Weights of a small transformer language model.
Size: 20 layers, width 96, 3 heads of 32, 2.51M parameters.
Architecture: LayerNorm before each block, tied embeddings.
Training: a variant of Adam for these matrices, 6824 steps.
Each number is 128 + 32 x the weight over its row's rms, rounded and kept within 0 to 255. Layers, rows and columns count from 0. Numbers have three digits each. The size before them is the row's rms in percent of the matrix's.

# down: layer 13 MLP down (transposed), 384x96, rms 0.124, rows 117-185, columns 0-95
# up: layer 13 MLP up, 384x96, rms 0.131, rows 118-186, columns 0-95
down117 121:151072135137113214104135174122090056145170131143146145090114115157120110092174072086137090153140134173156118124117112168138122079191083149106135109074113109151149145158104140185161071132116139181060158077214145112146142152123140128111123102152176122091111123191128128120107126094132128105
up118 094:121157187127098088117093132143091123146115128050140088156179183094117160147134082128155159107164173131105108135082110156039110063149116135073113107162141126172139142135118146156144112125171102068122106118116146126131141152144187120108161158062192075182064154128103157137110103164139125138
down118 090:126120164110128114112144122119125008127086124163159116177099113159121112111107122136189141099181111147117150122164218149126122170143151080123057094113115141135233103131148114087149155125151173112152126153102121190079096141123096097133134135150119166113119162075122131105136108078088115149
up119 077:096135148148151110135180166112123115072122148108069109195162095083159100141146165149199121128183100151107074095107106141096144123126111130089137078148107130144112129147092171111217109085083128128145130140109183088163211147111154160096137142130161069136067114074109140103155142140120156105
down119 072:166142133126108176157072110108186143124105087149148144127177167141128192127137136172066145182106141087085165174144104142098138120100066122183085135118138203121121159113156145096100077108168129140122082111117100105083118120105146048123127140122073117153145146122126140175178077148094091177
up120 064:143141124142139177144133099132130182130153132162074105144132145114125082125134129121135073161108121098136159000158140087137102128177130129127142155158151139117122185135169092162081143171062154185127114183099138159105177118077077109110121119152132111148158123165118109123037154154110104098
down120 077:139062199097138141107118131141086068147158065076098116058159139170157146150158144096135141106071105105141118149104193047152153124125137177170087117128146203129120158124154112099113112117172107122109158082112105115167111128138193149138141108080126152060139135141162128160158094118158133147
up121 104:067176153127050136126171110071107166152147129110087135099164151127189112141065083105121168142104126198123082120078155157160125114151144162103112072172099116126137121065153108166118094118114115097139146116138161107118108150150133112107113109119151167224078137097104173169167133175100116149
down121 111:144096107135105138131096169134171113125129140116134086132110186124117156108141139161107115188140114124108147132158162129162137136159050154096140183096086094229165154192144189121109122162108130108150100114088132088147165144134099125126098145069125148127126066135189102129073074073133056113
up122 095:056154112087119133104152120092126124123192147123177134153090210116119132140147130118075052137149136132130110117100108128132077146137179115151203059089118117137169097134088096134166113155108151147149142174161175092087107158103160156112115160137141070125084135113108156100149141112168208082
down122 077:146151077143132099148129140117234091163127153122112097092177145164122169063137115116144106115118137100120116161172140191098104138160159154073111142131149087010151128123144123201114150159117124115113139158181071117135114123115117179106102090157108123136110069107117106151149101085142154094
up123 098:134124106130131121118094155137092124167121085185096107152065159090130079098143119176141107200068114115197216143122138129070107215096136120088117129125178140139148098184192101113140111145088139132145143147123125129157141098097161189135159110135141117092050152131140127118131161145169125135
down123 094:137112184155138116080091159161208096135104176082096146090121112126115154107129126119090102103119128101167109151174172160118146102150078129154182069101134145103193119163119076085084089175116124123049063119157158150157091112167102109121129134157158088122120173176132166165118110173122117148
up124 069:117163052086126153110125132211099137151163178133121196165072172146150109097091082123092121122117108137064094105090133114097107156091181135126105106140091115150129127120070127196083134151185114166188130141140118136102139128215134129148127108124152145137115131092112129110125148168176067159
down124 082:194115157147111115145142101125239095091063120083102132077130148160107137127090085128116118144097154133077089158099147134162181139137081134164137136105121160082166132138133139075142091079163106150120182126149159124179131140129137171143118174096108084073111094194140175143132101102127174101
up125 092:144094096170151114105126148147114119111162104163130177072122134144114139144058087113158138200126114142158162127144162139176110198123125156127167169124110138123108112160140124069100058078138087173063125133047105106085128139134083169072128129176156182087121133077123140158141131159161090137
down125 094:120182153130082164173129110106082133136134103102101056187148127107122111125170154109108154068130149156112141128081058105098124083129106114106118090158160094205132131106137074165165174113096186100196115118175173149149153117107160053155122135155098094171160133149116119163142145104093147114
up126 101:109153115166064113135108183157127127134129087127053187171071120130158169146049154102155078185182149133167121107084120124132136186098137137082120100136121161164194114144191137088112124131118140108088120132117131079118155134119136139062149052092137102130111149123114118155138168108184114113
down126 104:077133141169074116100153089102160102118096119091133188177134114097113165177104110120125125126126168159125129093141158144147168122055152196107131134096095129168127106158101106167120097105129150079118114158084158164199177045099158111072151073104161156127142099136125133138114145129160209115
up127 075:104160085161052101122140135163104155144178170131149190132081104128094155144095129181115096114144194125136093153136163072115088137119107129118220125113078100129148097127110118164078151186141096135084125136116110156060088109155147131124144109080174119222136148152097166100128138140140122120
down127 086:123070190096153168124128160109167086111135116107150116110113096207127129093116130122097169115130117119158124121086114115135174142160170098158116165108163164164095178156163091126178032115187128136123154129141131147128107087163143130132055102092103106075137102104140143179140078100073079170
up128 107:076146079106148126138171106108118189151134159118091151101146129129151124153102132110116116130169141179086186075133105109129142110184139173082090119116142148144108108112155101131139066158144132155150138133122138073161111065153097113153072148112167052134034168100155157139077164151088182088
down128 110:115098080149149157069129140050114113151072088125138092189122128149161132115129108088131102137190122131109115142195168102215091152091129139096126080155164131165093159085111156145148139097160170155114120120134112097122108079192137135133091089176148133142183172116176111063126086132118147138
up129 108:049139119121125154085129138116113141114152123064091184107193157144092112160126167096137146137152161122128090076088118096110074171139134150084118107106131097145073130116133159117115083090120117188106136165113137115173122109157126167126060153142138139174084164076135112147159189224104156157
down129 102:156109143134087100141131161156128146158189101099044173092110126098104128070172129098147190087153164157118205093092127136144145145121162101166153054102127066144132141199141126152127145140119127061065095126130134191138145120094132153133171069089150107123140177122143096135130107109116133147
up130 101:074195083107154088136156167108151147092153181139121123122097117063129131104106083136169118149140122131116070091156115072084078151115122114072095095079124100118144118121158144169140105095065098159104128201122087116102157068137139193138146176147192087175138161126102121095126145159139122128
down130 083:113189092155123130115124145122255139105122164113156123160061071081100115105123102122136135140111130134100127111169102100104083098119167104085143131128105081094167111127122137133142151145103173159112054169136143145121137136118076166161171149165168127173148160127096085095105118115126114163
up131 094:075128175169131151077150191119120105189117087188109165133097119066179162115087108106143127152068128151151170158111121098178092164133079126088104157144047132151128112117116136098141166118069040106143136138126130101104168123170139134133140153159154076147118144094114163134143125133146186092
down131 089:168158096155069161128130116134154135106194074104134174121106119094119070144179177067153147114166120084071166067110189127099105149125101185197101112106120079115124119094109151129099093140086144175134149092089120092107144132101119140157124154149124192131149131085147139175171134174124127083
up132 113:050154102119140108107124152169093123106111124185118114111135093129113139072107121182140184157115130116123135119089117134163131130212116111075099119084116170166181202102201059134124154149136123133088141136136178136149112181157170116113144171122176130141092180073078088111132114108154152110
down132 115:139100110119160092114127105096112164093110138123121202116167111162131133134068113114198089141126069068163195045106088117157164094169097137155155110106112152086148140105106174164074130124074160109126172153152154171111124166171153114157132161157142105073159120121100131120111054142142140154
up133 114:054128127162117082131167129108115114164106109157149134166112103121141075101104141139106139179123174139147170108084115132142087107152165139143102110141077126157130090068179125146194075094097114157127119192162169098154141198096115158086162066100134132147036128130089127121153107187156132106
down133 118:125113128095093125164155101112086040089108100194125156176154100128128174105093097089156123126103149097077119151111195148082127151096129104108132191156144163095144094098131079194120168161098154104126182124112169097121115102193152133163183153144104182112103170114096140118112154114078145119
up134 116:062133129158138104064156162101114186115172125104113117143138175134138102101140159108091054155095126148123134131100021114154102154179167147120095143103125200141105144135101139129171057103133122123126165197167172097118111086118111165107081153104145147148079130130176179131119134141124166114
down134 116:107142133136157073177118101092133109109135141150125131118144176148107069179181116056131107097122140121083168115157132185140122168131118071122147151106127147118099121083170132122226169078171118108113125150188150151157059089139084159154112109177094112091106175138102098189124097116113139098
up135 101:097138111126046167189125118179092139157130150145126150108182109134167086106063096127157146116091149181141146109088156095143135123102158051119161070063115116153172162152134107066143133100134155119104129157112067149089133083098160140127094144107114150156161202154110155099096150177103132129
down135 102:143067121111070095119106126128105109154077133085112161126080147133133107093170143152162141178106168157159059146117177064163170154047094109157135127157150133118121158154127145176143136103111152110154136165133162140082171172088107130139152135134146082131154069119134096038105130180137102180
up136 095:121173140170088150147123097136117144112156167101109128151151158161150062135162115126156039156178147139108135123065098107150076079153154164128161105143137090116123154059145082138109118142115113163117162124101225090136151137136138181150150155098162149141100128109087134121078144134051198119
down136 103:148145134143107168108127197166158123121106118150147125121078149143057145140150123089150133084116119129135134161138123111087113157141107111137146097105097136130126154158105135138139083147101173110064176124137061139194129205117088163032080075132080141157172130161132051129137133202140119114
up137 095:055136138113144150116097153139105136107166147086135142136164164120104143080142169156161119101077128137089069053127081045107108141152120122139113138110165143179112168203108073138186139155122125156149126152159109149152105096184126138105114079106156062091140205146099132134071136160121123123
down137 092:200107110117046123156124116180145138115124160119098073144096111116072100154138078152047114093168084123139176178123121128145133105125115150161127082117131159148175097119079139140083138088102134064101168163094150136160168144130136121127141125153101122205076112168155129189144161109172095131
up138 093:159164152145115094131189135111142178127143192129139104159088138121153076150093113164097179140133136183175126116170059093106118158179122124062125128138149129137104116081132155125106102163093122094088196151112130065046147089084147155130117087127112121099109083141098187114115138142157185161
down138 098:099132077107148124095145154137248103107165113099123126192162157099126134154126121147134158129140110099119146126142185104073086190130094086120142144096085118116080167093137088123161178120125089087167151120145144120093134125124084110116117184143128143146159063107164081136156212115103084131
up139 107:142129139112082090131212149147118138190070087132139121144117170097153169150128122140136136144153165143118095106106075124094091132133162064126129106106110152122130128151095132106155119130091117118059211197137081118099135127204123213116090070117143085137110119116133162116163127126171193122
down139 094:104136109139176187163115070160110083122146173142146125125172071101161164126098136100179133166106167139126088155143198094123124112122099144082129171119182098069125077068131122110127109064124154142110129097183186156109157145132062108111144097147138121128085141077141154104144210144129148107
up140 067:173126077130084120083151150177118184120089147166104132141105132135122086129113129152136135172172158144103133103120113143104109118099122192121170023084105107134144086116119153150181063208133086133132132126118152126114089110126165100096118128158161091184086088119086142131149219116108153157
down140 074:145030171135152109200090122141160101158086138147093131082142147193107129097142123089095160120119155073131128169119177129165175158138120106125111096092104122104075136123180113135128189096104164145104149096142121119167085172156157203123102095084145182086135093110134128147102090100125165152
up141 107:139136106164069112155125148166109123160103157133096135193132149087196117054081061143089095164109131168147174113122103089131147119189136112146113124153156149125193134154119079081130156113112126084106211153114090055102142136117130191132142113130141138105149157112139166159081122133152094076
down141 102:137149089137147121156147122125166120113083148138142118086092140091133085170131142184103121147132196130140127069148093096159073140111106115187120167126079128112096161153050119102113137117117160135172116159103072146184100135094183132135135202151090146152163056182149106181090153131081095124
up142 109:154195092143071147171140137127101150097121166105117122113121169115158110079116174158090181149126149129091161123078100130161128069213146149124117157147102113147163152137087100068146100081126127156141156094075118114113104099222152188093129109092153104150170123152075153081120149142158108114
down142 107:097147214094077103128176164100125174088128120089122111074127174134129108151134178052114091124110130149111088145127102131120153093115206124169130121177110119127083153132169101178156133213132145109100091118193120097117109114156104165131109084071158157116155170088110117131162139139131088152
up143 077:097148144137093080151145139098103097150081073148179104108079123128163060121123096120153140147161143135211139082135155156105116100186126201133176067071151108148110085142157104153133148134115154111103111158075118082158135179147126150116155161101143112183131134180080148081100167115162097160
down143 083:111087169117176132112153088158054141200129063052111107107214096132162129125128120080111141131104145112153158142189124153122184097105162132133119074126128135167136147100127106139091096131122132172100162118171174143123176128126167132113137112073107114070144079124130099180185089134138154159
up144 070:114134115112118150134104154171083088124190110149116117156138139117136136105155123168125102148166154092150095076130088104069109101145160167117147126063134107110185190109108115131163148164165089242109147168120177100131161030126112100126160123121110135160122149096096107133153173181101134168
down144 073:141082165115202151136150183171164158139133182132065135088094073117121126193102110110163097120127132130141126118127144136127116157108138154129092091103104174133118150090170103180122076091174135137121175074143130118115100101160159140094118078147104170037118094184189123169142075132154131139
up145 115:104143151181171188134127149115096166120124119147113124143132182095179145135110111111133096110108065103224136121053136119148152183124169122123172112081153093162177175144152189125158136166083114098088139141109143066039143113139146120096105121129113094129128177119094130134081168117088126122
down145 129:124137088162116144123122125118112141153125125093164097127132141109116132173139129120123085049108040157138095098127106113199181162162128145089144119101142097137119167174176161175134167111131155121124146078148073192083110104191152107077136125134143178114128185085096172152088127051147150145
up146 120:133127088127081125085213112121100152160097138139130099182168133076149141100131101121098134140109100178176095036120139132114094124130156132154115066080117113139159121115155082127196088138084118116149120170145164094149128178190139149054158139122142147161103157148116187082150110158119178128
down146 136:193138121074158135096193110117089102096179142078069118121137115150183153068101170091130116125154112115192105110129134165100160055119187131050087120091130183147130132162126106123128126137131099152094163136176158143116123126130129098091142163143159111140152107058123167076140133181121170140
up147 103:143133119106117054054171186117134172120117113163172149126103117112109150154114127137130100177116137169111100099121134134124120121147087144105099116090129155154077142105139054092103124101118094092109117200066130152136145132101128122166146160095178079100082165090125127135117155165237190153
down147 091:116127108093122150122061151036190146120129060154134102127133169121111158153134153085159153092173092119117174059121161101102121155143082142161140096132129075104128129129118121096161145184127146118122065125159138176134142076109116124170109116157127108182124186114131222122073115103143133168
up148 069:123141040154098110098150135210110150122153123088165163161132107130165134110053112124126169151158108104090121130096121048037095143104103086106183124081120102140141106129105149099137105210135148099168129137140148140125141120133192128130144079154144111155145146150039129133137151134153122140
down148 084:119111180064136154131076110135228095114153105076134135116186093213110204123069134096106149130102154097132136126150124149143138137121097163140093087167145157074100138122131157113172127131154116162107131153114153109151084091152155130114128102092071148082133154132164148166153102090055154104
up149 105:179164095118131148122123136075111172077157133088085115158173087130131162142125138084145158129176119165150111119114081134091161098139164168066126124098106100136120088153107151096139066108162149172154207179144153079107071053148143119125091133067140152125141140090110155093092186147164138111
down149 118:104120118108112122149146064112138107155118165127130186151135123125115084135121116177082152160065055112153150121212175095133115176132052173202125164141159107120110134112118135110090143102133130069119137121098089117091129166160100106084151111233153089123093182142148108126136145130142141123
up150 102:159197155163136114181120129126124107087130176133109129134096121059148136121152097148168093153129142078152097089126119073094140145142118178105133159095118120129179133154078163083144132113088106121124173168140121147063181082136187148115068166109121103081145153114140156069101121145211108068
down150 084:128174147153086138109131198134255166084062101097148125105130136154126125155091165107110110165163109112114098132159154140146116088133109129146151094137105093011130128128127093119091120162131139120133095174175095150110143120152100091200136113173118143079100132097101144105132143155125134123
up151 107:105137122124143069087117179135096120141142119106141085171102120130207125112079098151158136102122085107101104091082113131084164203160117140133117106179118099180171139030125145112111153184101097111085143146108147134143096196144178143148096158103157141181109144126161186106138184138144136110
down151 108:127123102092149110131126116170086143077091154216062156104127115077115117081215107099120154126142126110131118130108119107150146167119163111087098190121109138109122100209128160098142163056142132136118133136113165115154081147136151172100119118088140149149155169101046189102159114158154106153
up152 114:113100078156068097089128150103089127140156139174119108140132148137153101081103113142142137161108070169130081054132125104137157064126167123047143078098175178171117230149137101162170093147127100171118125193121144135119117162109138145070118147127143158118111188133126147126159134155137116092
down152 141:148141119149121085163093157128160154167138111124088159183119058164034201140123141146153110065122100155141156119099099156133090118106106160059154113136137111107103143176106129136171107125103081170089205104111069092112164151145166129188146111171121133148106127180120131147110120148142096087
up153 112:142196161117106158112136118089103114210148121082106095150152102105104103094075130185136153113055133192146163158110130142132083196181138158104140130124113121174151135079171090144127165148082092099159138171142127094144114114076140129125136149081202096105059132106133172114124156152135115152
down153 110:144145181159073159123119110111111134120170194110177103122149076117126179116097151166097141159112133104155069067123136112101158110128144127142141122162136169126085220141152123127162104160106127075094192086081157160067118066094146124131102138079162140090105113167116127144157081129191106114
up154 097:133126151143147097109139073117094154163142116153147160137143115109143052137142084093141204101107106096100164113106125128127143165094135139102109055045085151126104135153182113156149124182150077180105161190126122142102128090136184127090083111112165184127187161150131162106100177153098109096
down154 100:131144131144166166146142104127050072064147175165114126107168161166111152125161131090112131171090139145149134134141102097119122145113134051044110136140193081096114114127109164147101130148198120126123076163093119109118132160100091121187124150189141117148101137084073167199135137132102131094
up155 076:067129137169106091142173126178114159174090096187151131177137097133141112130129124164093161189121117121189088113123077087169092123144169101172127115079080087121114091160101096095170153182128129173109118113107126138136048177103120155141090151163179161122107098137156160075118151131124179112
down155 076:156097112031166130158096123129161048141161129090154186123134142142055103095126162097151150140091142155140148137200176156151139090059124177130106084118146155100156156140126164124157122085131147134155076130131148160155120152116128113146140123205086063123166150111093100141105122128089107162
up156 105:011140132145138153079112198136110138140130124133105149173142140103120132135127130125116125152122119124099077149058083130117133167199116077152125130132124125126185163122098108072148164140145087159159110122134156087143118140206140162083098107123141077152100157116103166133158133114131230170
down156 105:105095088106150153073190146134166101062166136084117096073152153132122105144126087103114161142114133116146143043143158164162133092130094106193160166118080116115128149154104121181120129190158128081184144182166179145109151127129102168124106131093124129178141062084180090131122118147110110096
up157 097:116106117117134170193146157089102155169109186114148125202157155087155089077118114093118132090143158145116101134060143097090107158136132172132099100114147165182148143080131096193149131152061144169141092107176165147165164146142179116109152096061108141132103187119118145120092126108083136081
down157 097:111127109145167113163177178160131172126067066084124105153163119097114102105182064066116147078163058138145117153181105126113101111103100128117179121114157116174139102122137126165125151158120096088103128127135129175115068088113147138236120165149121141166092156130132152156115114192114117118
up158 104:124117113096164160147145147166113176116075187121090237090121104115147141125139167133125178170139131170113151099109094141158157153146135084128145097075104131138081160174151104093175121151103101143119195147153132052134121153180135108089102103134129109098098120104041143129074143126108091102
down158 099:095197149107164137140127065157129115162150113147148126091124071119152122124163093068061137103127145112107076159151096067087150088146102137171102153134180114110115155116152100063144118098129145097148095098184153184118171135123127078109110140167088093158158141187152118176157176100194133131
up159 072:082178059137113106144118157153102122161190129161119135122117125122131164140164110141171094128143181105137106092125114139098159118121161177127156161088084104128138164143136174086167180151094157141071107164101070147107138071171044085127182115103157144197101142110144103101130156192123125086
down159 082:176058161090161124144065110167080073139121112130090125095177148150126092138129121090113131133147105107113134153139119090158228127133137136148154104091168200184095141161100137105112080147189146135135141090122158087145133062134150168144119102106090126058111125115143139140152141186119123192
up160 097:141168153211161127153119125143110123140172211152102131173132110113115092140110035119155161174177141144108139070075096112106175130121168095122086113150118137143097148105123115160117154118112136137153112183133170072160162112091119169146195073097157118095091148106111088105103125132123077079
down160 093:160073154109146148111128191169176062132096099120117141136129153104122177102108157163114134208137132115123113172138153120141096114118117132107136139087241127108154074060124122103144074125192122135105089165085140173154133079156078174131096143162183103103102141115148151118129140099134129088
up161 095:142127163086066135148138118143118193133168165145073129143127145115121129161126089163163095137112211128128116061139103098107074109182115177095133112089144145123156142183087064113143098109113074180071127186090158132116114155148144131131092147070140051130110182138085117136134145112141164111
down161 088:112116117080109139094099072180188133129110110131137128114090146130176168169127099173087108128135104065148149147159120135101117151148126128118131101117154153104075110132129060090168138162148208156133122134141156174115132082121110147116147128089186104167111095086062159211142091117154062185
up162 111:100094133145122135170158164148094131099134157109107131198083161097113072122105081168161160118134135188166076181056134129172125112183159157124074167120088097145163104109133065109157100125157143116131166190152110089183127147095127157076194101110095144134079125148109090092127141143131110121
down162 117:146139138152106100130142157149166149162098090142149172111125051091088093052098097210110124140099150096149178128170145132141121164173156142094102170048164111147106139119170088121118159129134136067120103095127205166086101090176166117082113174163141142112096140134135105135130109096168111140
up163 112:095127107141123093139172194098094128183152155056118128100163127069150137104135140098169128158095123082145135133137143119139123086208107168112130111132113123212143139108198103158149123139082105087132175163094153083109095105116154151107074156039114124150124155097130200127126121120103136167
down163 146:089077152189101100077202133162041090100145112114170141128164114093118155089107108083126132110146139108168140114105144095143151110131153177166114136100099122201102216127118135098122144151162118179114127145117098160078134169132058126124158117111099140135085114117132141143151085097149205143
up164 103:108163145125103170118095174138119154131091160112120234127066150106185152116070087146096097156076152105096096124131119125167132164179174175144144114077098133153129136072098082111131198118124094133110184157112118068099096168128143118119053131146159116123107156116077163144109124144121143129
down164 108:122149080153095132105114099144155144164155096079131103146107141082082100133138184167105162096125092165157121116154188138143129153159116060085123081179128073112093085156108098129104121120112139113135175096108132133111157095114112111118205083162117169133124064160158188168156126218099132171
up165 087:106122098141144147133137159110108146075103187160096144160119156122045133120141088209102121171126137120086124079110038153104137164150194140082100084103151103142135196098118137097119117146151163159154100132114179156156122088155147119144067090136170147153103195112159120094143132180111119133
down165 089:168125159105096126154120168155190130104131108124143104135153128134118116235114152161134137131125150120091122202181133126175115103069086153174074128101097115095112170136077111120147153125131108098167073131163071163108163170069137162098089155077118126131165121140086108086074157154138175132
up166 102:093152147185160057118151132109108153138121128115133121105112164114095163101118100163131113108136188098149157081120057110114123132194137120089120157139183081130158189174141090145188099120128093117127211139131142101120102079183171125138129147074114125124099159069144122108109163205098102094
down166 096:160149130159160146133139113146085112128113132126140162133134136173156065157094075115071067172126109119100129157103146123233119154085132134139167135150103119184094119122108142126066113104167173114144108140139162235110146118082110143057138074096112103149110125144057150158141115089122128138
up167 124:139153166173129079159150152137086118140095112083149116139126169157150159083060104160161164121111135205121150088100139083070136131166165079065113053090095140152164129087133084128144106161128145145167159160148147142101139108115156088130127175087152088173054158119135154127126164185115122116
down167 135:159118125118144188136095112122093140122107150081153116174133125115129147174230139172086126195146094062106153146122112093157148145156125146142101117134123198067190067106149094103136146124084114190153115098148107157111067132141099151127069131097131102155140109131137061173122130098126083142
up168 117:118183126149120140138121122131109157111172132048075163104131128161151115125159138112136091145158185132124120084093102160104095112174173150103123095154135130145081161115141150157090112161072175172133171156135071062202099132185123114133082117098162094073107171099100177124075151127184121130
down168 128:126116112129131097107176120157125061140154168142116089106177117090127134132135080127134173104100064153084055105051165129110133053144149117117122107101106197154199142151108111144057104123155121145139174133107132123181149132135176068162130164132107161183111113126109112178133127162134126182
up169 100:084143128119129074044110167173111129099100117120096087212153094095107079140187140090149158159116108076128044133125072142100088116156121153095147169089088154165101109125145150124166092116134104121137152157128149127164148118179158186098128103137195120146114111121130150107151130177147186111
down169 090:115137144133081172080132149076168109137121179072154149134157152149135097039078134145141160112192133090127056198161101127129131121145129095133051112157141168106139141079124157154110131144157131142109114098120091126092166116072136086114085156189175129160171178093143136136087135097157128117
up170 120:076171148162112139083149151077096142172127157172151170146144139047160139103106059061097177085127100190112112161095128091132128143117118162153123132121098126133169156134142104136168117145142141103116201188117116111078089150119142175116152050093119130071139167108127139080113143130101151087
down170 135:167100170088097137063115145095122126151117142055091115142189129153062190117143101123191133073139113157161114126090099134197149159119140075127150072124141122163118136103112138132137105168112166177076059087167163128089127146134127100139093164099179141179153126138110107196126120145154112126
up171 113:167112173093109146122145097151133148179111188143124149124087119138120147105154035162120146106105115133103073082083155097096119145151176125101084094114117115138143164108116089130081093157095137139144178163084202119124149150118147165102150037064167137115087120115114153164154134200137145098
down171 114:084178135157090135158113130149118169103103073113138183129108151115120180143073160191092128094140177080072125184139047094139158109106122130102095097180131142101161152159149084097194173122092143141145096110083086140106172135119183123093140125095109151162165121133136109128167177105119078133
up172 107:102181119121150113102091190104097149185139148078094149112148117116104160111054127086090162161128165157089177108105101109117131104090194083156120101148056078143152125166147072142165125158162139172109169156179131150165134158138166084122163069118162154142097130117081103084122119169141109132
down172 097:092169113076142116151128103132164129141091143170205186092069118126173165043123137142124154115130114182082136123136135093138130135156115169133082232140063141077173152123121116131144132110142116136174074084076126070120118116102116139152143157168080111179104126136106114131147117141115101162
up173 105:112173121185142162119161158086093116198125137121097221126124127107128157139115078127084175084094188153140145165083074121107116103111138139116139115159127149146129102122078159162135133121146120166148118158131136071190133126068142161115051074097133096104148179164086096135153158125182119166
down173 111:123122138160156117092134152153145080151165104162176176159087115158108191143156096149129176178156149204087132075187127108094125123046151123145128161097164114140181144081175128079154148094117111139133123131135123103144134107128065180113136138132071086070110083145105136157090066134111106131
up174 104:127134129142158126121130183154095137146099104129125084166105219133090099093131118147155129121106097143078084088111147040070120114124169163151086147125127115153076166164105141133129121200149106137129198193163166146115132137127118117093118121094146129129082158167140133124139116246110125114
down174 101:167157152140099145084207177161164132063116083115170156127078180120071150130126201138117144113140083069102115132141098077097150109178061144141137134078102186149123151090099099131142117100091150146112121097166171176115164159145121097148088124132112097132185165140140164131121112137075112126
up175 093:126188181139147112093152146128110133187129139088124127180077101160161166071156124085102156134091123145177090150114115079122042158152196075127110166117060148143090156097144084138107092136094156138096117156119116120100156153108148127142151109126184151142134160179124153096055099175128094130
down175 096:137094132085125127123115142153187070102094168106145107056142152116140068123105108129166139159152127118203130091203150146138185105141108133131160188150097155095131104162129115151138157204081109159150115080109123064078102106135117114153072112103128161106172162081089145138194114138126129104
up176 115:152183128121110111051143116106099156139148111156114170133111115090175113089120108159123167132092132146125141078129077149142111141109183135112119051084094126137125201082137062122096101179119103150137154170162097074169097212094111129158152069144161092109108141134154176115165176138141147119
down176 106:100138144086097142095051139147086121128123122170127128102144040170155113117120119128149171107190154106093165099086154176090099153173135156059158117085119185186121184150105131097124124088100099141111127100160135147147159178142099133103130168120160061076137181142134175121111097157102138157
up177 098:125138128151108142092129168131091129122122118074070111184147209144154136157141119099163132191081138148170150145092086139132092136138163150031111110079057089140095127113172094144169134162137118143147109189185118129185161152110127109163080113085138136154062149100110122114155101140122143166
down177 096:131115141169119103164077114115166150077079109166113143131163121166116132167117178122158156032172121091155113090077140160103097072100142112122147167123104108128135131101098116219173183095106180168135068090119167126117084122110131101151147153130109119144117106167122105099163178161176088109
up178 105:099106105094135047098127137118125127119133170074143140143136147075171142077119129096128139093163097119097188104087074120113133139153146161124160124166175155222088163087136087160148086165117114146115108175123136101110121176167129111127070141069185146153061145109120125118137180146163179133
down178 099:084120139176119130114079157097088134121172115120118108133102085164113143142113046130138149098131098156124099128096108186177081130129115143187133092108124164140129119178140129173127146132142140114152185134124021154151151092129177123093162197168111141103122147137132027119153147087085098156
up179 070:126146129117099132121135135173128150140141140129110188139076090141139096139114108119126144144168120115111128090152129065171132173084103135066076070124013171170127121139187122141121150108141165126162144132101096177079149115104110133131111087069163123175083167193105143098100145137118164058
down179 080:148113168057138166181185137140185069125116106103099179139054071145107145151135118062115121134127073089154168117161134096159168112096134153112146120108119222115145100130153142129145123096196152102110162074116110148098072120125180125176086077113151124120093150156117124105148129128128143117
up180 104:100151173103149098108131098114108109168163097119106141120123145126158099114121145057152147116142163154154133124106186097150114198115120103102186096148088042155096225134200094181145123148108078150122111143172088139141146163171147142061082107119131076109171173126093126103132135123143129129
down180 102:155137115079146114140140077094192173125131081180149172095094160089149143166082141188176159121120119112112177165134090116151151125143143101170120154150099146106060107076144179118151143174104129170171163103037139084122085140067091121098169145103102099159137127162139145100114106088140120126
up181 100:159112121092085139161156141121113146149113185091143188118080125117162161122137115083138115095164156239151174131098097158150077142152184129126098080129119116146115181103153126101097133077112079186095155135140096071180155131154145117151077069100128115100159138090077164119142125109160099109
down181 099:130126139113168169079138096215113230130157145077102096175181117146098100131130124113092182146083111105149140120132069162091091149154167101170124111070114108148105123137156117136143172141119067086151080110124125150105115170164130098146073126130102091183088131111159128164152159095091145113
up182 104:150182080180116122121177146083103160088174124069145151100140161074130098098141150150165111111154164232164116117079123080096108123100125094120110156098142168133120131163181130128122102172112102117098129196148091113159093124093118131153144167112147050134054155157152142120115130113145137179
down182 110:067162103121072145143171094107183159120148115084149136132128173066077150130134121171072116124146066125129151162132097148174137127142036140175140119142134092051105113171113099126130078082149160180173158137124142094122168106105147108077154093141123156155145103117173182130133175116132102098
up183 110:069099092155166156114120143074100158144152120091134136120156168071192153072135052122135185116149119204109115087102106158147125116140125124099162108124055154138167136153176107106196076116142138124111111148141076135144155164203158136095118122094156166128100162105069148118121159121110155104
down183 113:170227144116141095184135111132091127077132105130144126172123124141172137116047117146111095109142085118158186161167166161116132146069121124170098178132153095201097140133112118099087173167076096124106144138043165099130126134148096125088120170124098138155150076117149107159111140128090107146
up184 106:081133163157097098108185163147093157111152093132094149107139166142173056132099125107122179150172104191159089126101096121111140084134118168083080123074160113200152153158210128151161093143129129138148095184100101135123131135131112194097077144110132093108089131157074148119117163114121124181
down184 109:106140065158118126119146169058110131073153195140144124107083139104107144154157211135107148175083105162080135113133113132124165115129108116192164091115118113186148144105147115152127100128124153166095102105079097169139117136046119164130097159123139150129144101172117076075124156147104100216
up185 079:159157073138144103152136115182113180083129108120153074195090128147166116155141124143124051152105087120141135060124114113095141133103149131123159051120122099164137157109146130107220081154152138127163129158144133166141147040153113080102119138132129090130098118120068104147116189167174112115
down185 079:121071184134112119169129096098092100126093097145061110139195084154127133188114143142132154121149117149046127125163117099120147103172169123114154141113107163186103128069108060124096115108124125140128195115174175109173120115110173148075143124110122110059186163126151148178132127110157123176
up186 097:096142107148118207146182153180118112153103078085113103163128148153142063149137150074171096104133176138150149091101131126083104101119137104122195075133092119184092079092093121152135140172122126169118168166193119124159146155128120131120115146064107163132132147086120159080141131094119191068